Weights of a small GPT-style language model, trained from scratch on English Wikipedia: 10 heads of 32.
Each number is 128 + 24 x the weight over its row's rms, rounded and kept within 0 to 255. Layers, rows and columns count from 0. The size above them is the row's rms in percent of the matrix's.

# layer 5 MLP up, 512x160, rms 0.275, rows 391-412, columns 0-159
size [108 103 119  85  98  88 115  88  74  93  82  92  92 103 125  97  89  93  90  86 102  94]
[[ 79  97  96 107 109 127  62 115 149 101 114 129 123  88 145 139 145  98 156 112 156 120 171 123 183 159 141 135 115 142 145  96 152 141 147 133 155 119  98 146 154 140 143 106 126 121 117 110 145 141 145 148 169 164 130 139 118 138 141 116 134  99 129 113  99 138 161 136 163 161  65 104 128 144 129 158 184 156 146 113 126 162 148 149  72 198 168 103 122 119 142 154 116 127 138 149 129  96 115 124 122 110 151 149 110 135  94 107 106 106 158 116 153 104 122  66 128 122 121 121 117 169 128 112 129 121 141 106 136 164 104 103 130 122 137 144 148 143 139 160 169 157 133 116  96 145 113  80 114 122 131  84 135 109 135 122 115 124 146 133]
 [135 139 158 124 143 139  93 109 175 102  93 111 120 107 103  79  81 121 133 102 127 144 160 135 149 154 129  99 116 128 134 106  82 123 150 149 149  89 112 141  99 139 107  98 184 110 116 168  98 130 130 124 166  92 141 139 117 149 127 125 132 162  92 131 162 121 141 121 119 135  78  93 145 142  83  94 115 149 135 122 138 139 134  99 117 130 123  90 103  92  94 135 112 123 132 117 128 116 181 121 102 122 122 194 150 113 115 163 167 124 138 115 118 130 133  99 111 104 143 141 125 150  89 194 120 171 154 114 112 136 148 128 143 153 156 139 135 157 121  96 143 133 122  80 108 163 113 151 101 131 116 140 112 126 117 117  93  99  84 116]
 [125 119 141 164 139 111 132 155 192 140 127 156 115 105 150 174 138 120 131 182 143 107  91 147  92 134 152 158 129 120 134 122 186  96 142 150 154 146 110 136 168  86 139 128 144 124 138 107  74 137 155 153 177 135 114 129 120 133 157  95 120 175 144 135 178 101 122 131 100 159 121 100 109 168 146 142 114  94 131 176 108 122 114 136  80 140 140 112 134 105 114 118 148 120 112 130  92 135 117 147 118 161 154 126 177 119 105 125 166 132 117 143 137 144 119 142 112 121 108 147  61 163 117 129 154 146 144 132 125 160 129 137 163 108 134 155 132 130 136 160  89 127 169 135 134 149  98 119 146  99 125  85 119 125 133  87 102 109 153 112]
 [123 115 116 104 148 139 112 127 138 123  89 142 135 124 124 117 111 132  90 126 132 128 160 105 148 146 148 162 142  81 157  96 125 108 132 126 136 111 109 139 145 149 169 127 119  97 149 156 113 127 135 142 173 138  88 144 114 108 129 136 144 154 164 141 121 112 142 126 151 168 103 103 120 111 214 113 138 148 114 139 146 107 124 135 151  76 121 110 132  79 149 137 110 112 139 104  80  80 173 136 109 113 140 118 125 135 157 109 128 132  96 102 127  94 145 144 148 145 151 166 172 116 101 131 102 154 137 192 130  96 119 180 113 100 157 103 136 139 158 121 120 134  86 111 104  90 105 130 127 145 129 119  91 156  92  97 174 147 102 109]
 [123 175 169 115 157 175 106 158 110 116 129 140 145 111  79 122 104 116 110 129 106 122  91 115 142 155  70 152 170 141 126 168 155 156 164 144 126 138 104 144 116 105 132 139 135 146 107 147 104 143 126  99 136 139  80 129 183 105 118 110 147 125 151 114 113 137 128 110 136  93 150 106 126 111 105 148 146 106 133 111 124 121 126 119  93 125 162 191 133 122 117 127 164 107  94 158 127 136 149 137 114 127 160  54 130 116 142 142 131  89 109 127 146 108 125 128  96 146  86 107 134 132 105 133 132 161 166 128 129 150 179 115 160  79  97 134 138 102 146 154 159 120 117 137 128 139 141 162 134  94 135 135  93 162 118 150 148 170 108  91]
 [121 123 145 148 119 106 107 123 112 151 143 128 135  48 161 164 118 147 111 122 137 142 139 128 123 138 105  90 132  74 161 120 141 153 146  97 116 104  97 132 105 114 114  92 176 137 115 158  75 149 127 153 158 163  91 155 134 116 161 169 160 187 102 165 139 120 110 138 153 135 137 115 141 147 117 115 114 123 125 143 113 101 107 116 144 110  63 147 120 115 101 119 119 138 143  98 150 165 135 140 142 111 121 128 110  93 145 132 128 103 125 158 173 145 182 133 118 152 125  80 139 124 133  97 108 103 135 136 125 115 122 147 149 165 128 164 131 138 110 154 129 140 120  93 162 124 116 107  79 155 122 121  99 111 133  74 164 124  94 126]
 [122 114 133 141 103 135  69 115 131 122 151 121 124 138 112 115 109  89 124 136 165  79  99 142  88 114 120 107 121  91 118  92 162 122 108 152 158  88  92  61 128 118 151 164 136 122  88 132 117 186 137 126 146 127 145 106 142 115 143 126 121 141 167 148 123 147 160 143 128  86 101  96 123  90 129  97 178  97 129 123 104 135 160 121 137  88 163  95 132 121 106 102 116 126 105 160 125 134 124  99 123 167 122 149 110 160 184  97 144 136 105 108 195 134 126 119 138 100 143 102 141 123 124 145 159 156 113 106 134 135  82 126 140 158 106 153 140 130 117 166 114 127  93 146 117 113 148 124 132 163 116 109 160 143 149 160 127 155 113 146]
 [101  83  79  95 120 131 127 119 140 142 136 131 102 194 140 118  97 134  89 143  99 163 114 142 113 119 115 140 142 105 124 139 182 126 176 153 168  95 109 146 165 112 124 153 103 147 101 110 170 132 105 133 155 144 115 124 138 175 120 128 139 169 182 110 152 123 127 174 141 129 121 137 105  82  98 153 129  97 149  63 129 125 117 116 119 131 148 176  82  97 140 152 114 151 146 143 191 157 141 145 135 107 122 125 141 112 123 121  95 118 119 118 137 148 121 121  91 115 149 141 113 130 156 133 158 149 126 121 140 138 152 115  79 182 139 139 131 103 112 117 146 150 114 119 107 112 124 144 123  88 150 115 113 133 122 141 154  89 140 154]
 [130 152  94 132  95 109 106 146 125 160 129 107 154  88  89 103 133 130  66 129 158 106 160 100 126 135  93 128 113 145 133 136 110 164 114 105 111 155 128 127 136 119 104  93  60 103 109 122 124 120 191 126 134 103 153 131 114 115 126 140 146 120 151 153 115 184 126 143  83 142 145 115 168 106 128 136  83 118 110  78 122  86 140 113 121  89 140 113 149  87 126 101 154 126 116 155 134 145  99 158 121 136 130 154 149 110 156 144  78 127 114 161 125 140 174 143 143 133 117 105 132 134 107 152 105 117 143 110 120 145 102 140 163 124 109 138 168 129 121 127 114 103  98 135 106 128  93  83  92 132 131 122 153  73 118 124 161 125  80 108]
 [121  95 142 127 145 117 133 123 125  77 149 159 114 107 111 132  98 158 108 122 127 112 150 160 169 130 125  86 150 100 139 116 138  96 147 160 124 113 108 118  94  70 129 129 110 159 150 156 110 135 149 126 162 123 149 152 181 148 181 138 123 127 161 132  98 145 125 133 150 128 158 129 157 176  98 115 114  98 101 111 120 163  85 108 128 168 146 123 116 150 161 120 182 146 115 102 111 131 119 150 122 143 110 106 127 198 123 100 142 123 137 112 137 130 170 139 102 140 122 107 100 149 121 145 130 101 121 105 111  91 143 108 130 134 160 175 150  97 123  95  98 112 142 127 151  76 108 105 104 151 167 135  99 133  96 138  78 135 139 132]
 [162 143  77 131  89 122 100 160 126 130 106 150 163 107  94 117 157 168 107 133 130 146 152 149 135 149 102  88 146 126 149 194  93 115 115 109 153 137 142 162 117 161 175 145 124 133 124 106 138 133 152 160 140 112 119 137 115 131 157 117 138 160 112 129 116 136 147 104 162 159  78 118 128 136 137 119 127  78 122 156 109 120  84 105 108 121 154 121 102 102  77 159 132 145 122 163 100 100 174 104 138 159 109  82 154 176 124 133 122 154 169 113 111 114 126 154 126 119 123  98 111 180 150 119 143 107 157 152 131  91 120 134 151 125 113 123 100 119 149 133  86  85 113 114 102 131 107 119 133 122 127 151 114 134  97 165 100 129 143  94]
 [112 108 149 140 112 154 154 114 125 108 147 108 157  92 144 145 126 140 131 143 141 145 166 115 153  85 130 109  89 152 136 107 148  89 104 150 152 136 153 101 147 123 129 111 145 135 100 129 150 154 159 114  96 143 153  97 101  91 113 165  87 131 141 166 145 126 182 136 109 141 113  87 111 119  84 133  81 111 135 138 165 137 108 109 170 160  94 126 149 100 131 171 148 142 105 142  86  99 118 166 141 110 131 126 123 142 114 130 110 105 110 140  63 144  98 164 112 184 107 128 136 161 101 125 130 136 141 122 101 153 140 126  92 130 108 142 168 114 130  94 121 108 123 145 179 143  92 140 107 124 124 149 124 172 136 148 135 148 184 137]
 [139 107  53 164 175 101  90 101 140 120 182 138 126 135 163 122 150 107 123 159 125  90 156 146 128 112 128 116 104 144 137 118 150  90 152 154 116 167 117 131 123 118 143 133 137 125 125 148 101 105 128 101 121 100 119 140 124 133 132 108 141 110 167  99 170 111 141 144 148 118 147 139 153 105 118 119  81 167 174 146 102 164 121 159 155 159  65 135 134 127 138 104 116 144 110 101 122 193 156 127 109 130 195 123  89 120 147 120 142 109 118 135 141 120 111 123 163  91 137 119 124 116 120 130 161 140 139 102 172 165 138 148 140  93 129 132 123 156 113  99 148 146 117  95 142 127 157 157 146 111 142 111 112 116  86 129 115 152 170 116]
 [118  99 150 122 116 155 125 127 121 112 160 140 163 122 121 162 112 158 142 101 115 120 138 150 142 115 133 137 111 181 118 122 135 124 160 128 137 109 101 127 117 122 127 129 132 134 117 131 118  98 135 147 114 125 141 119  98 135 130 142 119 152  96 114  97 155 130  74  90 121 145 154 145 150 109 175 167 129 235  86  72 112 169 179 106 132 131 115 126 130 137 128 120 154 148 125 140 130 106 133 116 107 118 142 143 157 100 130 139 123 152 159 156 130 117 116 115 106 115 116 101 154 157 157 130 116  98 138 143 116 119 157 181 124 164 126 110 128 168 100 151 146 135 149 121 120 147  92 116 126  53  81 152 144  82 141 142 159 114 174]
 [110 124 161 165 110 117 134  95 131 178 144 142 136 148 135 140 104 155 134 130 109 186 107 174 152 175 124 100 103 125 110 115 139 117 118 120 156 160 113 124 126 145 153 147 110  93  86 110 143 133 134 133 134 170 119 163 126 115 118  62 125 168  99 137 111 135 113 145 107 137 139 153 105 171 119 122  92 127 171 139 113 113  85 166 153 112 167 124 156 111 163  88  87 126 122 171  96 133 104 134 148  94 150 180 160 121  80 121  84  79 126 152 122 109 160 131 115 132 118 151 127 108 129 151 111  78 121 126 157 152 139 114 126 124 130 117 132 139 158 147 120 138 175 140 130 162 151 103 133 116 110 104 112 142 102 108 127 104 114 136]
 [146 142 146 131 101  93  83 178 133 105 104 106 121 127 103 140  85 165  88 101 154  94 120 119 172 168 120 121  88 147 137 103 117 115 107 119 182 152  86 109 128 107 152 117 135 159  95 128 112 110 130 156  89 132 135 140 141 136 162 112  99  94 136 131 128 178 142 130 136 125 114 132 137 102 111 112 144 163 171 130 128 109 153 134 131 145 144  96 148 164 132 143 144 156 111 144 120 154 130 130  88 162 120 123 110 100 112 101 138 113 114  89 181 104 149 149  64 116 147 156 143  94 151 115 103  57 130 116 108 161 119 144 111 123 172 132 126 156 123 107 137 156 114 128 129  92 108 153 137 118 154 101 161 145 127 153 137 115 118 146]
 [151 138 105 124 127 136 125  87 139 126 126 129 144 133 156 116 112  94 127 111 117  97 105 177 122 148 114 165 151 114 149 131 122 123  79 145 135 128 144 157 156 135  96 105 123  97 133 140  95 148 138  94 130 179 151 106 117 103 127 137  87  94 110 107 109  69 121 154 138 105 119 146 126 153 125 141  82 128 171 182 127 183 143 156  94 127  90 136 140 125 122 125 135 142  75 123 151 124 165 143 125 163 102 150  98  75 120 146 163 128 126 147 154 119  90 100 145 124 143 106 109 155  97 106 132 108  82 105 113 158 155 127 141 177 147 134  94 125 126 186 169 135 126 125 165 128 143 136 113 128 157 124  94 119 114 118 125 156 154  98]
 [157 112 175  82 117 112 135 118 187 131 165 119 132 116 106 140 109 133 132 105 169 175 116 163 108 152 104 142 160  84 152 149 136 133  70 142 117 116 111 148 112  88 143 158 136 100 138 169 110 171 162 130  84 136  77 177 129 112 118 125 143 136 146  91 128 129 143  75 102  97 149 127 153  98 143 104 118 150 137  95 140  83 144 128 113  80 119 132 126 159 120 127 126 116 144  83 101 140 160 146 148 153  83 135 109 131 146 110 152 131 150  86 118 131 125 150 104 145  92 149 109 146 119 145 110 136 114 138 109 144  76 146 165  90 132 130 148 145 147 133 130 109 118 112 129  96 109 124 123 161 130 120 159 105 129 120 157 141 114 146]
 [102 147 162 144 134 115 127 141 124 147  99 174 117  90  91 113 147 103 133  94 117 165 106 144 133  90 129 103 106 157 118 115 131 129 172 124 175 135  98 141 101 124 152 122 130 112 143 118 115 140 126 125 167 120 109 156 116 123 132 125 108 108 172 139 121 116 147 145 145 138 153 124 120  98 113 174  98 134 118 147 147 162 109 137 146 114 174  98  98 100 122  82  92 104 141 104 143 166 198 130 140 146 138 125 141  76 109 130 115 147  82 141 171 125 137 173 110 132 124 121 117 139 122 166 146 156 149  81 116 142 148 134 120 157 122 144 111 109 130 125 114 155 178  91 165  94 101  88 144 139 129  90  98 100 103 106  97 103  90 113]
 [124 121  61 106 134 153  72 148  99 107 115 117 117 122 170 144 135 151 123  97 116 135 119 130 142 124 116  74 106 138 110 141 124 117 108 114 147 146 118 154  96 108 116 142 106 143 136 149 108  89 163 172 102 150 117 179 150 121 165 126 154  85 126 138 145 118  93 136 167 110 144 111 112 102 130 126 112 154 151 117 113 139 134 110 138 159 149 147 125 104 185 114  51 118 143 169  94 159 138 143 130 160 131 127  93  84 105  89 119 146 123 107 128 143 111 161  96 114 121 123 100 133 125 155  90 135 138 103 138 115 107 186 114 139 143  98 136 148 140 151 138 163 110  83 154 164 147 126 129 143 149 100 125 127 104 125  97 121 164 112]
 [152 134 109  86 127 147 114 114 137 103 106 122 142 158  78 114  83  99 101 165 121 195 113  92 131 132 136  74 130  98 193 163 115 152 126 127 157  90 126 121 186 127 154 144 143 163 122 156 101 140 125 140 191 108  98  97 123 146 143  87 123  84 139 141 122 105 145 138 117 137 150 112 109 136 106 132 150 131 156 103 150 144 152 138 126 118 119 124 106 156 103 135 132 166 147 116 147  82 114 123 136 126  90 138 159 125 126  99 124 120 139 114 133 128 121 144 151 116 120 115 102 103 128 145 141 134 128  45 118 150 142 133 159 140 155  93 133 104 122 145 130 119 180 142  98 135 142 130 143 121 136 130 114 152  99 111 125 169 163  96]
 [131 115 159 126 128 163  79 129 133 153 123 117 144 145 120  97  97 118 165 155 138 168 155 132 146 140 111 122 113  89 113 164 150 124 162 155 103 105 118  82 152 176  95 114 115 104 145 150 142 149 143 139 161 113 117 164  91 170 159 142  98 136 168 125 104 110 170  72 112 134 160 148  93 131 113  96 138  94 147 120 141 144 108  95 179 151 122 131 133 108 111 153  95 134 145 122 150 145 144 141 116  95 130  93 139 150 148  88 118 143  93 138 125 149 114 137 109 101  81 151 103  89  86 136 136 101 137 138 179 132 161 144 102 131 115  99 104 141 119 114  96 135 113 145 119 116 117 111 130 111 114 127 176 152  97 101 140 144  86 135]]
# layer 5 MLP down (transposed), 512x160, rms 0.0852, rows 391-411, columns 0-159
size [109 108 133  88  89  85 114  91  71  96  71  86  75 101 130  91  83 102  90  77 105]
[[109 114  78 116 104 137 120 144 142 135 128 103 128 141 160 111 122 101 152 142 166 117 153 156 109 148 119 129 125 121 132  80 149 119 101 120 124 127 112  88 142 114 122 110 172 124 122 102 156 145 168 114 124 142 128 119 131 129 157 112 149 102  95 136 128  76 153 130 118 165 147 111 132 211 100 131 105 177 120 149 119 126 140 100 144 167 168 149  98 162 129 117 136 112 111 118 125 143 154 141 118 105 160 114 182  99 113 163 171 137 176 170 138 119 113  59 122 141 102 124 106 157  94 112  95 110 170 143 100 168 143 116  88 122 120 100 132  81 143 100 137 122 133 137 135 117  84 127 111 144 105 147 106 122 122 136  99 132 129 111]
 [143 145 134 132 134 121 115  73 126 119 164 122 120 165 123 174 117 133 200  91  89 126 148  91 134 134 126 133 126 140 101 159 148 110 181 146 122 118 124 131 134 127 144 151 112 124 111 124 149 156  93 109 110 134 154 113 160 117 109  75 117 140 103 106  73 128 129 176 149 131 156 144  98 128 102 125 165 161 141 116  97  89  99 134  85 123 160 147 177 119 133 128 138 112 137 103 120 130 129 154 104 124 187 143  58 142 136 114 159 110 122 168 153  98 121 147 137 165 122 112 127 137 158 167 142 114 132 120 129  66 120 109  96 101 133 151  86 128 121 118 114 114 136 112 150 132 106 160 145 145 111 140 136 144 139 115 141 169 124 141]
 [150 115 149  88 108 118 159  98 154 149 138 130 149  99  75  98 117 116 151 152 150 133 101 139  89 152 162 148 185 118 159 124 107 114  99  99 144 154 119 115 153 139 137 155 114 124 157 133 137 105 127 117 110 153 108 158 116  89 134  90 144 130  77 135 150 121 116 117 182 125 144 124 149 151 142 141 108 103  98 138 159 155  88 122 109 173  89 156 133 205 140 158  89 125 135 111  62 149 165 136 114 118 116 133 118 140 101 124 163 149  83 156 136 111 112 134  75 119 122 149 107 156 135 130 128 127 132  98 105 127 148 109 145 122  90 140 136 145 109 140 143 124  97 116 138 155 132 122 122 129 127  95 120 103 151 139 143  86  91 117]
 [101 134 120 114 133 106 142 125 125 131 128 184 125 131 169  85  97 140 159 107 139 155 161 108 112 139 132 124 134 149 137 136  87 121 148 125  79 147 120 112 168  94  94 161  63 120 108 147 153  96 102 126 118 162 143 133 118 114 135 151 127 125  96 116  84 146 153 126 151 146 135 151 132 120  80 103 153 115 118  99 127 158 114 120 158 151 126 138 123 137 147  88 104 129 130  95 167 122 155 137 134 129 162 112 112 134 175  88 117 178 135  83 127  71 156 144 100 144 168  94 120 117  99 158 162  98 145 133  96 112 166  90  87 121 152 142 131 137 158 168 129 101 125 125 122 169 109 130 148 140 131 110 141 101 127  97 118 102 127 149]
 [134 171  86 151 105 111 141 125 109 148 127  97 112 149  93  86 166 137 175 130 112 133 137  84 130 162 119 110 126 131 115  98 122  94 108  98 153 102 141 150 108 158 112 114 154 107 146 146 140 135  62 119 130  84 138 128 110 119  90 120 124 133  99 134 150 104 157 113 161  81 149 113 121 107 146 113 104 130 121 102 131 116 113 125 127 129 111 110  76 138 113 109 113 160 176 104 151 179 116 107 124 143 133 138 124 125 160 135 159  89 130 161 145  85 129 126 130  96 129 181 162 121 130 126  99 156 105  85 129  96  71 120  87 128 120 137 110 115  66 139 131 168  95 147 145 141 139 122 111 124  92 128 145  98 130 132 105 107 112 116]
 [122 117 133  99 158 103 114 151 126 124  93 149 114 155 162 171 130 122 130 111 128 118 103 138 111 139 150 115 144 183 113  94 136 109 161 140 105 125 142 149  98 155 127 164 119 112 112 127 116 136 158 106 116  94 135  86 137  99 135 140 127 122 136 134  92 161 142 135 184 104 128 153 141 115 148 143 151 102  74 150 112 101 102 114 152 123 146  95 143 138 155  88 150 115 134 139 107 131 154 118 155  82 117 195 149 134 169 104  88 159 159  92 107 188 111 133 115 112 114 160 129 134 100 190 129  99  87 152 135 129 137 133 141 115 123  93 111 130 145 133 127 123 119 101  92 168 158 158 130  99  89 122 126 140 185 113 130 134 144 121]
 [105 151 129 172  84 165 128 154 131  86 129 129 139 156 127  94  92 125 124 157 124 113 125 135  94 161 188 138 111 119 117 131 164  98 130 156 170  58  90 126  98 166 150 141 135 158 102 160 118 180 114 140 121 161  98 142 134 148 126 123 126 130 140 100 111 111 115 130 148  66 143  87 119 109 145 131 137 150 142 114 123 108 102 136 121 115 129  54 118 114 144 122 124 164 115 152 119 138 138  86  99 158 144 134 118 112 125 127 158 100 109 136 169 125 164 101 109 111 123 138 132 147 156 130  85 145 130 118 125 121 106 138 128 158 108 127 147  95 152 155  90 146 140 135 133 151 133 121 128 188 108 125 141 137 165 134 100 174 131 108]
 [ 97 109 112 101 113 187 136 139 152 128 114 163 149 108  91  88 169  80 162 129 159  97 150 116 122 122 135 123 165 149 150 118 160 106 123  96 155 115 117 127 134  95 156 111 121 135  79  98 105 120 127 136 123  99 165 126 148 155 123 101 126 141 100 148 139 173 148  88 136 169 125 119 117 140 143 139 115 109 114 135 123 125 134  81  83 126 101 152 126 164 161 134 155 123 113 141 101 136  88  80 123 142 152 158  79 132 137 117 152 132 147 163 131 190 136 134 133 115 130 143 135 101 126 146 152 138 131 145  97 146 146 118 111 141 156 104 144  86  66 133 170 131 152 163 124 108 147 100 104 119 147 118 168 126 100 108 117 105 113  99]
 [123  75 147 105 123 124 137 165 152 138 173  94  81 113 118 119 130 116 110 128 118 124 102  91 109 138 138 159 122 140  94 124 108 120 122 145 177 115  93  96  84 146 159 108 122 100 113  68 113 151 132 111 138 152 119 111 103  91 121 137 121  90 110 131 154 160 136 144 160 135 119  92 107 108 162 110 151 105 101 142 136  87 155 164 135 175 136 129 107 133 141 125 120 156  73 156  93 124 125  60 135 149 140 114 132 146 114 116 143 142 133 123  62 132 121 137 144 134 118 116 175  77 153 105 140  99 112 128 113 167 131 169 160 162 151 118  98  97  95 138 130 137  90 113 150 128 137 132 114 109 116 112 110 141 130 112 113 130 119  93]
 [112  99  53 139 162 124 161 153 153 108  81 175 127 137 104 108 117 115 141 158 117 143 147 119 160 150 166  98 152 125 126 120 143  97 150 161 169 100 126 144 115 134 125 146 136 149 102 119 158 157 136  94 135 120 141 153 128 100 111 120  73 123 130 132 165 139 138 139 145 133 154 162 134 122 141 145 145 174 120 124  92 141 120 123 150 119 140 119 122 141 106 128 131 149 153 129 138 110 134  91 105 131 115  82  92 130 129 145 141 143 151 175 135 107 147  86 159 127  60 145 117 111 125 161 107 103  97 132 115 101  71  86 112 152 121 102 136 128 136  65 102  98 116 126 107 131 132 140 149 149 126  94  73 116 157 110 156 125 147 116]
 [109  94 135 103 102 110 130 139 126 133 114 133 121 136 180 138 120 155 159 130 159 143  76 117 151 104 159 110 127 145 121 103 146 154 106 137 102 112 130 111 126 116 103  96 152 137 122 140 163 125 126 121 113 153 148  96 156 118  96 113 104  87 112 149  73 176 149 132 126 107 152 155 141 124 139 139 156 133 116 111 133 180 127 164 105 130 148 121 154 138 185 122  87 161 105  96 177 141 146 156 157  92 168 128 143 119 140 119  86 113 128 120 167  99 162 124 111 171 132 152 106 117 134 153 130 157 116 105 111 179 104 106  72 158 148 159 129 135 105 100 167 118 166 129  98 133 134 126 114 109 115 112 163 130 139 108 100 103  89 146]
 [ 82 146  82 171 138 157 150 130 140 106  71 101 115 139  89 134 112 101 141 126 103 126 126 112 159 118 114 131 121 122 125 155 166  92 110  97 125  93 141 113 149  87 104 137 175 130 135 117 169 145 166 167 129 112 114  93 166 141  92 166  89 118 108 123 115 115 160 153 168 148 145 142 123 151 145 129 106 137 189 106 123 147  98 149 121 158 130 161 129 127  98 140 127 162 161  84 123 172 148 136 137 136 148 108 108  73 114 143 176 118  96 158 141 138 104 101 133 118 130 147 103 122 148 123 130  74 143 142 102 155 100 129 148 100 139  78 152 123 123 102 138 136 112 150 138 106 123 111 137 142 134 160 158 129 112 109 142 152 129 119]
 [ 95  81 144 110  74 112 181 162 124 122 137 122 124  96 129 102  89 133 145 109 122 168  90 121 171 139 152 109 134 156 117 135 141 121 125 124 119 104 126 116 124 138 123 111  85 140 124 103 144 135 125 120  99 150 118 124 150  96 104 126 106 174  59 147 109 178 137 122  96 165 121 145 127 142 102 126 137  91  92 122 149 126 137  96 110 101 152 107 144 125 121 146 149 116 134 123 134  94 168 130 136 161  99 159 173 170 106 140 134 132 103 124 125 168 171 143 130 154 160 132 136 123 129 125 124  97 113 119 112  87  91 107 152 133 127 161 171  92 133 137 135 105 183 176 107  94 107  91 131 125 110 154 134 114 134 128  90 106 110 156]
 [123  92 100 167  69 143  86 115 154 111 130 100 108  88 136 100 119 190 148 153 116 146 149 171 138 111 117 190 131 118 143  95 102 119 126 173 119 121 128 152  93  86 137 131 138 112 159 132  99 132 135  93 131 140 146 141 130  75 125 139 127 127 167 128  99 130 103 105 105 124 154 119 128 127  92 127 110 149 141 131 106 146 123 129  76 114 133 138 154 117 131 110 144 120 115 185 178 109 124 121  71 101 112 149 134 120 127 127  85 145 132 121 142 134 104  98 146 149 111 132 109 116 136 105 116  91 125 111 135 100  82 109 121 136 123 117 132  74 146 121 167 159 123 111 105 150 108 193 114 151 122 147 145 108  84 124 110 123 121 113]
 [145 121 114 104  83 114 220  98 146 138 109 154 113 149 143 134 136  87 109 123 131 115 147 164 149 135 119 130 139 121  90 111 137  95 129 115 121 105 143 149  90 113 122 152 115  85  87 167 241  97 124 127 143  93 103 148 118 179 129 147 106  99 110 106 150 112 139  84 155 138 112 132 104 135 123  97 127 122 159 148 117 124 121  93 156 126 117 118 108 128 123 115 133 138 112 129 110 163 109 114 116 119  83 140 151 138 136 127  88 126 134 128 100 148 129 130 122 142 134 142 136 131 139 101 115  96 129 152 148 174 126 134 132 112  56 195  99 102 112 145 135 152 134 142 124 114 107 126 123  93 133 127 124 122 133 140 135 142 133 122]
 [141  95 113 116 145 107 132 142 131 142  89 152 142 118 152 117 110  60 120 156 130 112 130 163 141 114 158 173 129 112 113 140 138 115 145 116 122 126 139 133  70 111  97 130 128  72 158 145 114 128 125 144 145 156 173 104  93  91 114 104 152 110 150 114 144  92 153 100 121 150 144  99 106 150 137 147 162 112 106 119 154 149 156 137  88 123 105 150 173 138  95 107 148  67 146 113 130  97 106 117 118 111 135 123 172 151 160 119 146 182 142 179  97 113 135 106 172 121 125 122 125 154 120 166 136 170 146 137 126 135 120 125 132 156 150 132 140 142 108 157 119 120 116 159 143 136 190 130 132 165 167 112 147 151 144 125 118 163 106  94]
 [108 119 108  93 100 121 115 122 153 111 150 173 138  95 111  80 155 133 133 128 149  83  79 138 144 128  98 115 109  75 116 152  96 119 150 160 175  82 156  86 148  95 102 130 142 112 149 103 138 140  89 140 109 136 116 157 106  79 173 109 142 114 130 150 135 150  92 158 102 112 147 141 133 107 155 115 130 115  92 144 103 143 108 166 156 125 111 122 151 132 132 117 139 131  90  98 132 128 157 126 110 112 107 131 126 123 156 150 116 144 102  99 147 159 148 103 121 117 148 154 130 131 158 166 159  89 130 170 108 101 156 111 133 124 130 158 145 155 107  68  95 145 122 125 121 137  98 122 105  93 145 146 108 102 160 126 103 146  96 170]
 [129 110 158 130 125 109 159  90 117  91 117 156 181 144 139 101 112 133 137 121 106 135 140  73 114 111 116 128 132 112 110 105 124  92 139 104 145 162 168 124 107 117 106 129 103 125 145 129 156 151 115 132  94 105 156  84  99 151 131 156 156 153  86 106 134 131 138 127 147  83 103 129 119 125 141 150 141 116 155 145 139 172 139  63 127 150 136 115 114 159 120 124 103 108 106 116 153 162 126  91 114 118 113 111 131  79  98 148  84 128 196 101 104 101 117 121  87 122 116 136 107  86 116 123 151 132 176 132 154 141  98 116 158 106 104 106 131  95 143 121  93 152 106 138 132 125 196 133 132 124 106 133 128 182  98 128 132 122  94 140]
 [154 114 113 178 141 126 155 158 142  90 121 100 166 183 103 105 129 141 144 172  95 117 109 140 171 113  89 141  79 102 112 108 123  98 161 150 166 122 151 129 131  84 104 141 111  77 147 132 152 111 128 118 149 135  92  88 135 151 109  81 125 148 137 167 135 115 133 122 174  86 135 127 136 119 118 114 166 132 124 126 112 108 154 150 159  89 139 149 172 128 130 115 178 123 131 110 120 126 185 117 122  98 129 144 116 148 137  98 161 163 125 127 135 130  95 172 112 145 137 154 116 143 119 131 101 151  94 107 114 110 112 135 127 120 128 150 124 125 130 107 117 129  99 157 106 121 145 148  71  94 139 161 117 129 149 162 167 147 140 153]
 [ 90 172 150 115 175 100 200 110 145 136 132  94 171 124 107 107 111  97 154 127 170 172 135 148 167 140 124 138 181 118 108 128 149 104 152 165 143  88 149 137 131 130  96 119 164  99 123 139 123 135 113 133 134 128 164 125 102 142 129 160 110 108 130 148 115 159 139 122 108 122 130 143 145 137 131 133 137 135 110 140 140 150 154 127  68 144 111  98 135 117  85 119 186 169 148 103 176 113 134 110 125 105 139 139 133 132 125 132  96 129 143 142 130 143 174 127 147 139 130 108 145 116 111 121 169 132 151 166 127 145 157 135 134 157 120 152 181 161 138 107 127 141 123 115 155 136  74 102  95 147 135 124 143 111 176 148 122 100  80 156]
 [161  96 136  97 142 136 124 107 131 110  90  92 112 141  76 118 122 132 126 160 135 188 150 118 144 172  84 150 149 125 123 119 122  93 120 147 107 106 117 123 150 137 162 140 189 134 100 157  90 137 115 143 160  73  97 140 139 125 122 121 123 119 134 119 119 138 107  92 136 140 150 142 113 153  93  81  87 104 124 142 129 138 112 123 142 151 110  96  88 158 152 164 112 120 134 120 160 132 109 124 142  79 143 141  86 149 114  98 141  74 135 117 148 142 102 120 140 141  77 137 112 119 131 128 131 104 105 119  91  77 158 122 136 163 118 122 108 138 122 122 129 155 137 175 106 153 111 120 129 136  72 119 117 137 126 102  69 157 119 109]]